Weights of a small GPT-style language model, trained from scratch on English Wikipedia: 12 layers.
Each number is 50 + 10 x the weight over its row's rms, rounded and kept within 0 to 99. Layers, rows and columns count from 0. The size before them is the row's rms in percent of the matrix's.

# v: layer 8 attention value, 384x384, rms 0.0114, rows 344-379, columns 96-191
# o: layer 8 attention output (transposed), 384x384, rms 0.0244, rows 344-379, columns 96-191
v344 141:44 31 32 63 61 62 49 46 42 50 52 69 46 34 45 36 57 53 54 37 48 31 38 41 60 64 46 24 52 57 62 50 50 62 50 48 37 41 36 49 45 14 43 61 63 45 52 53 53 38 47 43 55 55 36 39 42 35 56 47 59 57 48 63 58 38 65 46 53 46 50 43 54 62 63 52 47 76 51 46 56 52 47 61 52 32 35 55 55 46 51 67 56 31 68 49
o344 146:41 56 60 36 28 39 55 48 73 66 33 53 50 39 47 59 56 50 43 40 72 42 62 59 57 53 26 57 49 42 49 43 47 46 52 45 55 49 41 50 41 48 48 37 45 72 36 58 48 41 36 43 45 51 46 48 47 69 69 55 35 42 45 63 49 48 50 27 62 58 52 70 56 60 38 54 37 63 47 39 49 29 39 57 63 62 33 26 35 55 54 48 60 48 41 31
v345 133:32 63 60 36 43 51 60 59 49 51 51 40 47 40 50 52 49 48 42 54 54 60 39 21 40 55 60 53 46 30 37 48 68 57 49 35 61 58 49 62 58 37 53 35 47 46 57 64 59 43 67 52 44 43 66 63 47 60 72 44 43 47 63 60 48 33 54 47 46 48 61 50 54 41 28 38 59 55 58 50 38 48 48 49 42 33 48 47 55 22 58 48 50 55 61 60
o345 152:52 37 47 50 65 50 68 49 62 64 37 36 67 44 44 47 48 48 51 50 39 37 51 47 63 46 58 43 62 48 52 58 61 56 39 55 39 50 57 53 49 46 63 50 51 48 50 51 42 54 60 62 45 46 55 28 58 64 70 38 56 42 47 33 47 53 56 49 20 42 50 32 66 50 34 63 58 52 39 40 58 39 55 48 70 43 62 37 47 59 41 43 43 42 36 39
v346 136:61 66 55 51 53 59 42 45 50 53 51 49 47 32 46 64 43 43 52 49 58 57 48 56 59 54 58 44 72 43 46 50 45 54 48 36 44 52 47 58 37 60 60 65 55 55 55 43 60 41 52 62 52 50 47 58 61 53 50 49 45 27 61 60 50 51 44 44 38 66 57 54 51 41 45 45 40 45 58 43 64 62 52 58 40 56 58 50 43 44 45 34 45 51 49 44
o346 142:42 30 42 43 45 52 68 53 38 24 80 51 52 44 69 42 63 59 44 41 39 58 37 37 43 36 49 52 58 44 47 53 55 41 41 49 40 46 58 53 46 52 34 46 59 55 38 56 52 66 64 56 46 35 62 46 38 43 61 46 61 69 60 47 45 65 53 50 55 58 56 32 62 38 52 51 51 54 42 52 39 41 59 70 61 36 47 45 39 48 43 48 40 62 39 40
v347 136:49 53 49 49 40 33 53 38 53 54 54 42 53 53 43 49 50 53 62 41 45 64 38 36 37 57 59 49 55 48 46 63 61 61 48 37 38 37 44 36 57 59 45 40 64 58 66 56 60 55 41 40 52 60 59 63 48 42 54 34 56 48 33 63 43 44 65 47 52 57 53 44 52 29 56 47 53 53 38 49 43 57 45 40 53 69 66 55 53 42 59 37 51 56 48 55
o347 137:61 41 35 57 54 54 48 56 59 45 37 29 42 56 57 50 62 50 49 48 38 42 52 50 57 44 57 38 63 43 48 41 60 49 44 61 57 56 68 77 30 55 72 37 42 37 38 59 57 49 49 52 28 56 55 38 40 36 40 45 42 37 64 46 64 64 63 26 35 39 48 48 38 58 49 44 52 50 44 60 63 46 61 52 40 41 36 62 28 56 40 36 62 43 28 43
v348 143:43 43 64 71 43 60 59 37 45 49 52 44 50 59 59 54 46 39 59 59 50 45 67 41 64 47 39 44 55 68 36 61 52 50 56 34 52 41 53 67 48 62 45 66 47 52 53 53 87 55 34 55 45 52 47 55 40 40 55 47 51 36 47 52 64 58 36 59 30 51 47 67 47 54 46 37 51 57 49 49 49 57 48 68 52 59 36 56 42 39 55 40 49 43 44 48
o348 153:59 37 41 58 54 53 54 35 43 50 37 57 44 57 63 56 62 51 54 46 49 51 42 41 55 64 59 52 55 47 50 65 38 44 31 49 63 39 59 46 45 41 40 37 38 50 68 65 62 57 48 48 53 36 53 54 71 30 24 55 52 69 55 47 53 71 32 50 58 36 56 47 54 47 60 35 76 45 60 40 67 44 47 55 61 53 52 56 62 56 72 39 32 41 36 53
v349 132:59 67 38 36 49 39 54 52 64 52 44 47 38 30 53 65 41 57 73 57 53 36 50 40 42 35 46 28 50 37 41 48 53 64 57 57 41 54 48 59 61 45 56 52 47 49 58 58 74 48 52 48 49 52 64 41 51 42 50 57 38 58 58 40 58 42 56 38 49 69 57 58 43 53 56 48 39 44 41 57 46 51 54 32 57 49 47 39 41 40 48 47 39 59 53 46
o349 132:50 58 66 53 51 49 51 43 47 47 49 52 46 53 34 45 53 63 39 48 36 59 55 48 47 56 44 49 43 52 40 48 46 34 62 49 45 48 54 47 59 45 47 45 63 46 36 39 49 52 67 47 37 49 38 42 47 44 48 56 53 42 59 23 38 48 51 60 48 27 52 54 66 46 50 50 38 54 52 64 46 51 77 30 38 49 68 64 58 62 49 51 65 28 45 47
v350 138:53 56 65 33 28 55 51 42 57 53 52 41 64 55 47 37 45 63 65 64 40 39 31 40 30 44 59 52 40 70 52 47 46 42 55 42 62 50 49 51 56 50 47 51 59 53 29 60 48 56 51 53 44 49 53 58 80 60 73 37 49 42 17 43 60 55 65 42 51 53 62 62 49 62 55 52 51 25 46 50 45 39 45 45 55 35 57 33 52 45 51 61 54 57 54 39
o350 143:43 44 53 58 53 46 39 51 64 31 54 70 61 78 49 52 57 53 47 49 70 61 37 44 55 48 37 43 66 51 58 53 46 36 53 41 42 64 51 51 48 54 69 45 38 37 47 50 40 52 37 48 31 29 56 56 45 60 41 46 64 56 53 56 63 60 69 38 46 41 33 51 52 50 56 47 46 49 46 60 56 40 63 62 55 43 52 63 40 39 78 59 35 65 59 51
v351 146:65 41 52 40 58 72 54 47 55 49 53 33 51 42 44 52 34 48 49 51 34 26 48 49 61 61 40 47 42 41 48 55 38 49 47 72 64 49 44 25 41 52 59 70 59 49 48 43 36 56 68 56 38 55 46 43 34 48 43 66 41 65 53 55 58 64 31 50 48 33 56 47 44 46 59 52 61 44 65 51 57 50 54 39 54 59 61 42 53 52 54 55 42 56 54 41
o351 151:45 63 51 49 56 40 34 60 58 30 44 66 70 70 53 55 60 52 34 51 46 62 58 57 29 62 58 59 48 51 33 40 44 45 49 47 66 47 51 47 42 51 44 52 36 62 64 43 46 63 42 57 54 72 37 51 48 44 49 56 38 46 56 43 49 56 57 50 57 47 29 32 56 53 47 47 34 48 47 48 52 58 50 53 32 33 45 51 69 37 64 59 53 65 37 63
v352 144:48 47 49 42 49 63 45 32 48 47 48 58 55 51 38 50 45 50 53 55 55 46 38 46 42 59 34 40 62 52 52 41 40 53 54 48 55 37 53 57 54 53 63 61 46 74 47 35 58 46 42 40 47 44 49 31 47 63 56 72 53 36 49 46 50 24 67 50 46 41 43 76 50 56 48 51 67 54 59 57 38 43 51 46 49 50 32 43 52 68 53 70 49 47 55 42
o352 149:38 52 71 38 50 39 39 61 46 47 44 61 57 47 45 53 64 41 60 60 54 40 54 57 49 50 58 41 45 41 62 48 59 52 52 45 39 40 59 36 44 57 72 54 39 69 41 31 61 31 46 49 50 60 47 60 51 45 56 57 54 48 23 73 21 66 38 41 56 50 49 64 46 59 24 49 55 53 54 43 50 56 34 48 30 49 55 54 89 42 39 48 40 59 46 49
v353 148:60 51 69 36 58 31 52 46 51 50 49 55 47 31 41 46 52 57 63 58 58 56 55 66 50 52 52 62 56 41 59 44 32 52 50 60 65 67 58 64 47 63 51 60 52 38 45 57 43 56 40 43 66 43 33 44 30 31 44 54 41 50 61 51 35 58 26 42 64 54 31 67 56 40 55 35 61 59 54 52 47 49 50 57 53 52 61 48 51 35 73 41 50 41 54 34
o353 153:51 48 53 42 57 51 56 32 42 58 56 42 49 61 60 47 53 53 69 43 49 45 64 57 57 35 57 55 36 56 51 41 48 47 48 43 41 68 70 44 52 52 59 55 43 56 55 50 52 63 61 37 42 59 46 66 57 50 50 56 55 31 51 46 55 53 52 44 39 53 39 53 41 36 37 45 51 64 41 40 35 57 48 52 33 61 41 49 29 53 46 55 63 54 45 49
v354 134:56 56 21 50 49 47 44 56 48 53 57 28 31 51 36 49 32 49 52 52 41 42 48 36 44 65 73 33 28 38 55 55 40 63 53 42 46 36 47 43 51 38 55 47 73 44 67 45 44 36 62 40 56 46 65 60 51 55 44 37 39 66 46 66 40 55 61 61 54 50 65 46 46 46 53 55 40 59 66 46 65 56 52 58 56 41 52 50 53 54 46 58 42 34 47 54
o354 145:50 54 55 53 58 50 37 38 35 33 55 46 43 53 69 61 71 51 34 44 49 32 58 51 58 53 27 43 63 34 47 64 70 52 43 58 46 40 57 49 32 52 46 53 41 51 57 59 59 34 35 67 52 58 41 44 47 47 58 39 41 52 48 38 53 60 45 56 54 42 50 52 50 58 51 71 27 50 52 54 58 51 51 57 55 36 33 47 41 43 38 45 52 56 53 46
v355 138:51 35 77 35 44 49 53 55 49 52 48 34 53 42 54 58 52 72 32 43 43 43 56 72 39 51 53 68 62 37 64 57 68 27 56 51 43 48 66 56 39 43 64 49 45 42 61 44 37 56 54 49 50 30 60 16 52 54 45 48 47 78 51 35 54 34 40 54 39 17 57 52 45 55 60 55 63 34 42 57 52 44 48 40 56 45 31 30 49 70 51 50 51 62 50 33
o355 143:43 59 50 59 53 47 56 47 55 39 30 46 70 57 51 54 60 41 49 52 56 66 54 49 65 52 27 43 46 60 59 55 48 53 06 55 34 47 34 59 56 58 67 49 47 39 54 62 52 50 46 48 47 51 35 61 46 55 40 54 49 42 42 59 50 41 47 55 56 31 67 59 49 40 27 43 37 55 61 36 40 48 44 39 45 49 66 60 65 32 54 53 32 30 48 40
v356 149:40 50 63 61 57 66 46 51 46 47 51 52 54 57 56 37 52 52 72 36 39 36 50 57 53 52 44 43 51 50 48 61 51 37 55 41 65 59 53 52 40 54 40 49 39 37 35 41 23 56 50 60 40 40 47 41 49 65 40 58 59 47 36 48 64 59 30 54 44 42 25 50 60 41 53 56 47 58 49 52 55 54 51 63 47 48 64 39 47 44 51 65 46 38 43 58
o356 148:52 33 43 53 33 48 61 49 61 48 54 61 49 42 66 47 30 37 46 43 58 40 51 37 47 53 61 38 39 42 64 38 57 43 37 60 62 52 47 35 41 64 25 53 50 63 55 50 43 55 45 36 67 44 69 52 56 69 35 50 69 58 51 53 46 50 41 65 54 43 39 57 53 64 54 60 60 53 37 47 47 41 39 46 38 59 37 61 42 39 77 53 53 58 63 32
v357 144:43 47 64 38 66 57 51 63 54 55 49 66 48 42 49 59 59 39 32 58 54 26 43 56 48 52 50 68 54 59 48 51 41 42 48 31 50 41 52 49 41 57 66 40 47 39 50 49 66 59 42 72 44 47 49 53 35 55 53 43 53 40 51 44 49 52 56 55 59 62 58 33 54 45 61 59 55 66 49 42 60 42 50 31 49 48 68 52 51 57 48 46 59 58 46 37
o357 155:43 40 37 60 65 61 62 51 38 37 56 50 49 57 66 49 59 42 44 50 68 49 50 33 48 30 51 47 54 59 57 56 39 53 61 57 44 56 51 49 50 55 57 59 53 50 38 50 50 39 49 51 45 64 51 59 42 48 56 44 65 35 51 62 40 50 45 54 49 69 52 67 30 58 63 57 59 45 30 65 64 57 56 62 40 45 58 45 47 52 44 47 42 48 56 33
v358 131:37 51 50 55 46 58 40 38 51 50 55 39 57 36 56 38 51 70 41 50 64 51 42 62 49 39 58 65 61 42 68 44 53 48 61 41 58 55 53 51 54 38 46 41 54 50 50 45 34 44 64 34 52 57 41 50 65 49 39 47 47 38 42 50 48 54 41 49 49 51 73 51 45 44 58 59 46 40 36 56 51 57 47 66 57 48 56 53 50 43 45 36 58 47 34 53
o358 141:43 77 42 55 51 66 36 49 46 46 52 41 35 74 60 54 55 44 47 42 38 60 49 47 47 54 45 49 56 45 49 43 51 40 60 45 62 63 36 42 48 39 66 35 52 61 59 38 55 54 48 38 68 55 48 37 46 39 42 47 60 44 31 59 60 49 58 54 56 54 52 60 33 40 56 62 39 40 53 42 37 47 35 52 48 44 50 40 49 52 36 50 64 60 54 46
v359 139:46 57 45 61 43 47 60 36 49 50 51 22 66 52 59 60 52 46 51 35 51 57 32 50 46 46 51 49 69 42 42 48 49 64 45 52 57 48 50 60 50 53 57 65 54 60 61 53 60 44 65 60 73 59 61 44 47 36 46 49 52 33 52 59 48 47 66 52 53 47 38 51 45 47 34 57 61 53 37 59 58 50 54 42 47 43 61 72 47 40 51 59 43 44 45 28
o359 138:41 59 46 49 51 59 65 64 46 74 32 49 39 43 50 47 47 55 38 51 38 54 45 37 59 61 49 47 43 46 56 49 56 41 38 59 43 53 54 57 59 36 50 51 50 40 58 45 52 50 52 54 30 41 69 52 16 52 62 68 49 56 54 38 52 60 67 44 34 58 76 56 34 46 51 53 48 52 44 44 68 64 45 62 61 40 56 50 55 69 34 44 52 48 35 42
v360 138:55 37 31 56 51 59 60 54 43 51 54 46 43 60 53 36 69 50 47 54 39 57 69 69 71 46 41 49 34 45 50 40 59 61 50 58 35 39 47 47 61 55 57 60 57 46 45 42 64 52 49 49 68 46 36 38 39 40 66 53 57 49 50 48 44 61 54 55 58 27 52 50 57 42 33 45 43 49 39 67 47 39 50 54 40 48 58 50 56 54 54 45 49 36 53 47
o360 145:35 73 60 37 41 40 55 61 58 73 67 30 72 51 51 55 31 36 58 56 61 58 60 43 56 60 63 43 38 50 42 46 34 65 39 49 65 51 46 63 37 56 39 53 48 47 56 57 50 54 55 51 49 62 57 63 53 56 47 55 40 53 65 47 42 54 50 43 67 64 56 33 53 46 56 48 71 53 29 32 65 58 59 41 65 51 51 49 37 62 56 54 60 49 48 43
v361 147:56 49 60 24 21 48 46 53 41 50 48 45 42 34 44 43 51 58 51 41 54 46 69 61 43 52 49 27 41 65 68 54 65 53 40 31 50 31 53 54 62 65 66 70 46 51 46 42 64 49 50 67 52 55 63 65 67 54 49 49 48 52 39 43 69 59 49 48 43 63 41 50 52 54 48 56 49 45 52 50 45 52 49 39 44 29 30 46 47 46 47 47 40 55 58 52
o361 140:50 47 59 66 49 52 54 49 48 52 58 74 56 49 53 47 48 58 45 40 41 53 38 36 56 36 45 46 49 51 44 41 72 59 69 53 59 38 51 43 54 53 55 42 46 53 42 53 43 35 46 55 27 38 51 48 47 35 36 54 49 47 41 50 35 38 63 34 51 43 49 49 51 45 49 48 44 63 51 45 59 60 68 47 43 72 64 58 62 55 45 45 61 41 41 32
v362 141:46 69 51 66 37 44 46 46 47 52 52 42 47 25 48 60 51 54 44 58 38 33 50 45 52 54 71 43 53 80 50 42 40 60 40 60 52 51 53 57 79 60 63 53 46 39 38 53 50 54 48 51 40 43 64 47 52 63 41 52 58 44 42 48 46 58 50 56 42 45 37 52 46 38 51 49 54 57 47 64 46 51 53 54 47 51 58 56 54 52 27 53 50 48 70 28
o362 142:46 47 28 51 54 58 50 56 56 55 32 60 67 62 48 49 53 44 57 57 55 59 50 51 50 42 34 43 53 49 44 52 72 37 72 61 60 53 34 16 52 31 36 67 50 48 40 32 41 53 46 53 61 43 59 44 47 49 47 50 58 68 57 46 37 57 47 62 53 43 42 51 50 47 54 57 47 30 70 51 43 62 40 47 56 54 49 51 73 45 52 63 44 19 56 58
v363 127:50 38 56 60 42 26 51 64 51 50 49 51 39 54 50 60 55 47 53 59 59 40 38 35 49 58 47 39 59 45 41 43 48 59 45 34 56 56 56 33 41 62 63 57 66 53 49 59 46 55 41 48 46 56 56 35 38 54 52 39 62 62 57 48 54 36 42 44 50 45 37 45 48 71 82 56 51 51 51 44 44 52 50 43 51 43 46 47 46 57 39 49 50 73 34 64
o363 134:55 54 41 60 59 50 44 50 61 63 45 41 30 43 37 60 57 53 48 43 52 59 53 49 61 30 47 54 44 71 50 48 55 44 62 46 50 49 55 47 59 46 65 50 58 46 43 39 62 41 56 54 53 51 49 45 61 45 49 49 49 38 37 71 68 53 37 46 68 42 54 41 50 67 40 50 53 66 65 45 38 46 44 58 43 36 57 58 53 40 51 30 45 52 47 57
v364 141:38 51 20 72 54 39 36 63 53 46 50 49 52 43 48 54 41 49 85 53 35 33 48 29 28 45 60 50 49 58 46 46 52 61 63 68 29 51 50 53 56 30 55 42 50 44 59 58 61 56 54 37 57 61 87 51 58 58 60 63 62 83 34 52 39 56 37 49 42 41 53 51 49 40 49 49 56 32 45 60 45 58 54 52 47 51 36 41 55 58 49 65 39 44 39 56
o364 152:67 47 31 38 52 42 20 65 52 67 21 45 53 53 41 63 44 56 44 60 49 57 54 51 61 56 30 44 52 50 57 65 53 39 53 47 47 43 68 54 64 53 43 40 59 37 41 62 49 53 55 63 40 46 52 37 49 56 48 45 43 64 55 50 39 60 51 43 56 35 47 49 67 44 37 56 40 43 67 36 48 44 52 65 51 35 33 74 42 51 48 47 47 47 38 51
v365 144:59 62 31 68 35 52 64 44 54 47 51 60 66 45 50 43 35 69 45 55 42 51 56 59 68 63 57 40 72 47 39 50 71 32 40 55 48 45 50 59 43 54 53 37 59 39 58 48 61 44 40 48 45 58 32 53 51 47 50 33 53 48 54 50 56 57 52 61 44 54 44 61 65 61 48 46 46 50 30 54 42 58 50 72 48 45 30 60 44 56 44 35 47 55 55 27
o365 154:45 41 14 47 33 43 54 27 41 62 35 44 39 44 53 45 60 51 61 49 35 45 39 46 63 61 68 58 41 50 39 46 45 65 48 47 39 42 38 51 38 49 57 62 42 46 48 62 42 47 49 45 50 36 45 55 47 64 57 42 28 56 60 63 54 42 81 48 46 52 48 55 46 46 75 40 48 57 61 34 49 46 53 50 53 57 52 35 58 65 45 41 60 45 56 44
v366 138:52 46 51 44 19 48 71 56 56 55 56 51 59 41 39 72 46 52 64 56 33 42 48 58 46 45 27 42 43 46 47 67 46 33 50 56 46 33 49 56 16 54 44 50 64 52 62 47 67 56 28 63 66 53 66 59 30 65 46 48 38 61 41 61 42 63 58 46 52 43 47 50 56 52 52 51 52 53 55 48 46 47 44 40 61 49 64 58 54 51 66 46 49 53 52 58
o366 141:47 56 51 50 54 41 51 53 60 65 25 41 39 55 41 31 29 59 40 51 51 37 65 46 63 54 38 54 42 74 43 38 43 50 44 43 36 49 59 55 44 40 59 46 32 36 50 64 46 38 50 52 41 59 52 58 51 58 43 51 46 50 61 57 48 35 51 34 46 35 53 57 55 60 53 36 56 53 49 52 69 63 60 52 58 41 41 35 71 40 46 48 46 33 28 39
v367 126:57 57 58 32 27 61 45 42 49 53 54 35 55 76 56 59 49 36 46 42 50 67 54 57 59 40 63 61 23 45 42 43 42 63 51 58 54 52 56 64 39 44 55 45 38 73 41 50 43 41 52 55 54 40 55 54 72 41 47 49 69 44 52 66 34 52 69 51 35 68 68 62 50 63 32 55 55 42 65 45 45 47 52 45 51 49 55 61 45 51 72 43 53 44 48 37
o367 126:53 42 60 65 49 73 46 49 33 52 49 49 55 42 50 41 49 57 53 51 44 27 39 49 52 50 42 49 57 37 61 51 41 55 35 62 36 47 54 70 48 70 50 49 42 29 55 64 61 55 34 68 49 63 49 53 44 23 60 56 61 62 57 51 43 51 30 56 49 60 42 41 40 47 45 62 46 49 45 60 64 55 60 51 52 44 50 38 55 62 50 48 46 51 45 67
v368 135:66 47 50 30 40 68 51 48 50 51 52 56 61 59 35 51 44 66 56 50 46 66 65 55 34 57 40 54 58 52 42 41 45 55 48 57 68 57 45 59 50 37 48 43 46 55 44 60 46 56 48 51 49 46 64 68 22 45 41 50 42 23 52 63 55 47 51 38 37 59 38 55 51 43 29 46 46 63 39 49 48 56 45 54 49 63 59 43 50 55 69 46 47 50 55 68
o368 144:35 49 64 54 43 43 40 57 53 52 60 47 35 39 48 38 49 49 40 58 58 40 60 51 73 55 78 38 41 44 50 48 66 39 49 52 39 52 56 53 51 68 46 39 53 54 56 46 54 59 56 60 43 68 44 64 46 40 49 58 53 64 53 58 60 23 41 57 55 59 43 48 48 49 45 56 18 46 44 56 54 47 58 64 53 55 40 29 50 32 47 60 51 47 52 58
v369 134:57 48 44 46 51 52 49 67 61 52 56 51 60 62 38 45 60 61 67 35 51 55 45 42 62 57 71 53 62 52 48 40 57 76 50 54 70 50 34 33 54 54 64 49 68 39 44 46 55 47 36 47 40 50 43 63 48 52 49 48 48 46 41 51 71 51 54 46 42 47 58 51 45 55 43 58 48 48 45 63 44 46 48 58 49 41 74 34 50 29 53 67 48 49 55 61
o369 139:40 43 45 59 39 44 50 61 58 47 71 58 33 55 47 44 59 37 43 37 55 44 37 67 60 42 40 31 48 52 35 57 64 45 54 43 47 50 49 41 40 56 53 64 43 61 20 59 57 70 49 43 52 44 68 54 42 51 59 45 38 57 74 49 61 31 55 51 49 46 56 43 36 51 54 80 23 47 54 67 58 45 72 64 36 49 53 63 42 51 75 50 59 41 54 63
v370 142:43 37 59 47 64 57 40 44 43 49 52 43 54 49 46 58 58 35 57 49 54 65 60 49 63 60 35 52 51 49 42 43 50 58 61 73 62 49 46 46 47 41 57 37 45 66 56 45 55 47 47 59 67 68 45 53 47 58 37 55 41 48 48 61 60 58 48 54 42 71 52 51 52 50 62 46 39 40 53 45 46 50 49 49 51 60 68 57 43 34 65 54 43 36 57 61
o370 141:59 55 43 37 43 50 52 49 49 57 55 53 35 49 41 51 56 54 55 35 46 31 46 48 28 69 54 66 44 51 51 43 43 57 57 27 58 52 63 60 41 54 40 59 61 58 56 50 57 50 48 43 62 54 41 61 46 48 48 49 36 57 52 56 50 57 50 57 38 60 31 55 36 42 47 45 42 61 58 50 34 59 46 57 40 57 43 46 49 66 39 46 55 57 39 57
v371 149:41 32 55 53 45 56 49 46 71 53 54 56 48 57 36 63 49 55 31 42 24 62 49 49 54 40 40 47 68 57 47 66 57 53 51 75 46 62 47 57 37 55 63 49 44 59 54 54 77 49 31 54 37 58 41 41 49 42 45 55 56 50 45 43 45 43 31 55 36 19 35 52 45 47 31 46 67 44 35 51 47 45 50 54 55 43 40 66 53 46 48 42 49 33 23 39
o371 151:56 52 47 50 51 61 47 38 42 47 53 44 37 66 54 36 14 41 60 76 51 54 53 59 49 37 42 33 32 48 36 49 50 41 26 44 53 46 38 52 51 47 59 52 39 50 56 49 43 58 58 52 46 59 64 57 48 44 62 49 58 47 57 56 39 51 52 53 57 42 48 65 52 47 55 50 54 45 59 51 60 57 56 59 43 35 32 52 71 51 64 39 58 44 49 60
v372 141:44 38 52 62 54 32 55 40 43 51 52 44 51 35 55 64 55 56 39 52 52 62 48 56 59 44 68 70 37 56 53 60 51 51 57 60 47 35 48 58 56 47 42 44 53 45 75 55 77 40 42 45 59 59 68 65 43 45 52 56 38 59 45 51 56 69 45 46 57 53 82 37 54 37 37 46 53 50 57 43 65 64 48 54 53 52 45 51 53 51 47 42 46 72 48 54
o372 142:57 49 47 62 58 42 43 56 56 57 29 38 56 41 55 48 57 59 51 60 55 59 46 48 59 43 57 53 63 35 40 65 45 54 31 43 68 49 54 52 47 29 38 51 51 54 69 61 43 51 46 51 56 54 48 46 46 38 52 50 45 51 54 53 50 40 34 47 42 58 60 57 37 39 45 43 51 46 55 36 58 43 32 57 55 50 54 71 53 59 47 26 44 46 35 56
v373 139:38 46 59 46 37 49 38 48 46 51 50 40 40 62 41 48 49 44 30 47 50 68 58 48 43 44 63 60 30 80 66 39 42 60 43 49 53 52 57 58 64 46 45 63 49 71 31 61 33 63 54 47 67 46 61 66 41 56 44 43 56 43 63 60 53 43 63 58 55 49 38 48 50 48 49 52 51 58 36 38 60 47 48 43 51 48 46 63 46 41 73 33 54 52 49 57
o373 148:52 60 64 59 76 73 33 53 33 42 61 46 39 62 41 59 41 52 49 53 66 60 53 35 64 27 67 58 53 43 68 42 44 52 50 56 48 43 41 50 57 61 31 52 50 44 80 60 39 35 40 59 42 40 50 53 49 32 31 53 63 56 36 53 57 60 43 48 71 51 48 46 41 43 50 54 63 51 56 48 54 55 60 60 43 50 40 41 63 46 44 37 52 53 44 55
v374 138:67 57 51 50 36 29 53 65 48 51 50 56 46 35 47 48 34 43 54 56 51 53 40 46 49 52 29 43 36 46 55 73 60 32 57 52 42 41 61 55 49 58 22 34 50 56 41 66 67 48 25 59 52 50 39 49 22 40 45 32 51 69 58 45 54 42 48 53 47 47 51 33 54 62 66 41 59 71 54 47 49 50 43 42 50 63 56 44 44 44 60 32 61 45 39 46
o374 139:60 39 56 44 77 53 57 54 41 45 32 49 28 49 43 54 42 55 36 45 61 55 64 57 59 32 48 81 37 49 46 49 48 43 44 46 36 50 56 51 47 35 44 49 52 49 59 66 45 50 51 39 38 40 33 63 66 53 36 49 41 46 53 54 54 36 58 58 33 36 55 57 59 44 38 43 50 53 52 70 48 46 57 60 48 48 57 37 58 50 59 32 45 40 40 45
v375 144:35 53 42 40 37 51 42 51 44 51 49 50 64 59 52 50 39 53 55 61 48 47 49 60 55 53 54 38 36 47 48 28 28 56 53 46 56 36 54 59 62 41 48 65 55 53 48 56 45 48 45 30 57 42 46 46 64 57 28 44 58 60 43 53 52 38 63 47 44 45 66 77 47 64 56 39 52 49 41 43 57 55 51 49 49 31 51 54 50 63 23 22 49 44 53 56
o375 153:53 40 33 59 58 54 54 39 49 68 45 61 61 43 59 47 51 46 49 42 65 33 36 32 59 57 48 64 54 50 50 56 67 45 61 49 53 50 48 39 53 48 49 39 43 64 55 51 58 62 49 42 68 50 35 61 39 55 46 57 58 53 45 36 43 77 44 52 50 33 54 66 48 61 43 51 39 58 55 56 40 59 46 48 61 53 36 52 46 50 49 54 63 54 51 58
v376 144:46 41 58 57 54 36 53 61 46 50 51 74 65 46 41 43 48 31 57 39 59 45 36 47 47 57 48 33 53 60 72 52 42 38 49 64 27 59 46 60 37 59 36 55 41 40 41 27 46 61 49 53 44 63 43 50 46 52 58 67 43 57 65 52 45 42 41 50 60 52 42 36 48 68 46 52 57 55 59 59 53 58 49 45 45 36 24 56 49 49 44 46 51 65 38 52
o376 147:46 43 52 50 64 58 38 60 51 36 44 54 42 37 68 60 40 61 60 55 59 44 58 47 42 31 43 52 54 48 54 53 48 68 48 45 59 49 47 49 40 60 32 36 39 62 39 65 36 32 48 45 54 40 75 43 52 60 45 42 54 47 54 59 51 60 68 38 58 57 51 44 65 45 51 51 47 44 58 37 47 44 34 51 36 66 68 44 46 38 40 58 41 57 46 45
v377 146:45 54 66 40 47 49 48 42 72 49 51 37 67 52 56 45 68 39 67 52 41 51 47 55 32 43 68 58 42 73 64 47 48 32 56 42 52 52 46 56 48 48 47 57 51 42 41 32 72 61 44 60 65 56 34 49 44 43 42 40 42 40 61 57 41 42 50 42 54 62 56 40 47 57 28 65 52 54 54 71 39 52 52 57 43 57 53 61 42 47 49 47 44 55 34 56
o377 160:50 40 36 45 51 61 43 68 63 46 27 60 52 51 49 65 54 61 61 54 55 53 55 66 33 55 62 35 33 42 52 52 60 51 34 52 51 48 49 68 65 44 35 48 71 57 45 58 45 25 55 54 44 34 45 43 43 36 50 56 30 58 43 44 65 30 68 43 49 69 61 53 49 40 59 34 43 38 45 39 54 58 45 67 51 46 37 42 62 29 56 44 46 45 57 46
v378 139:44 52 19 55 45 43 58 61 45 51 51 57 54 73 47 63 61 55 52 47 47 64 38 36 44 48 38 48 28 39 50 46 52 52 38 44 50 41 45 40 49 35 59 60 56 56 51 55 35 58 62 49 57 67 50 57 56 48 61 46 68 45 55 63 48 40 48 41 47 65 48 50 51 43 42 49 44 37 27 52 40 53 51 39 41 42 59 41 53 46 66 49 49 57 65 67
o378 144:47 55 38 42 51 57 49 61 68 62 41 45 52 46 49 52 49 53 49 44 62 38 28 30 59 42 65 43 58 64 52 40 44 60 62 49 73 54 43 77 65 61 66 41 51 53 41 52 69 55 51 56 64 58 69 46 35 48 46 54 67 40 51 41 56 37 58 45 68 46 42 28 69 46 46 56 50 55 37 31 63 42 60 66 72 48 24 36 37 63 36 62 52 50 48 41
v379 134:50 45 58 35 59 53 37 43 60 46 52 64 28 57 61 66 58 56 59 39 60 49 51 64 42 53 52 45 68 41 48 51 56 46 46 59 54 57 56 52 36 53 28 58 48 64 59 52 53 51 40 44 45 56 35 60 53 57 40 65 38 75 53 46 60 43 55 55 41 42 36 55 52 57 50 48 53 50 49 53 51 52 52 60 54 40 25 38 47 48 62 38 57 55 65 37
o379 143:60 51 48 51 40 45 51 41 63 43 44 45 56 51 44 42 56 31 58 38 54 37 47 47 59 50 59 42 60 45 51 20 28 57 45 49 62 45 55 45 46 55 48 55 48 58 51 42 42 30 42 41 47 58 33 40 67 63 41 44 42 50 32 65 56 40 41 50 52 70 35 56 36 42 51 55 57 43 54 64 57 47 44 42 26 68 44 57 54 51 60 50 54 42 55 34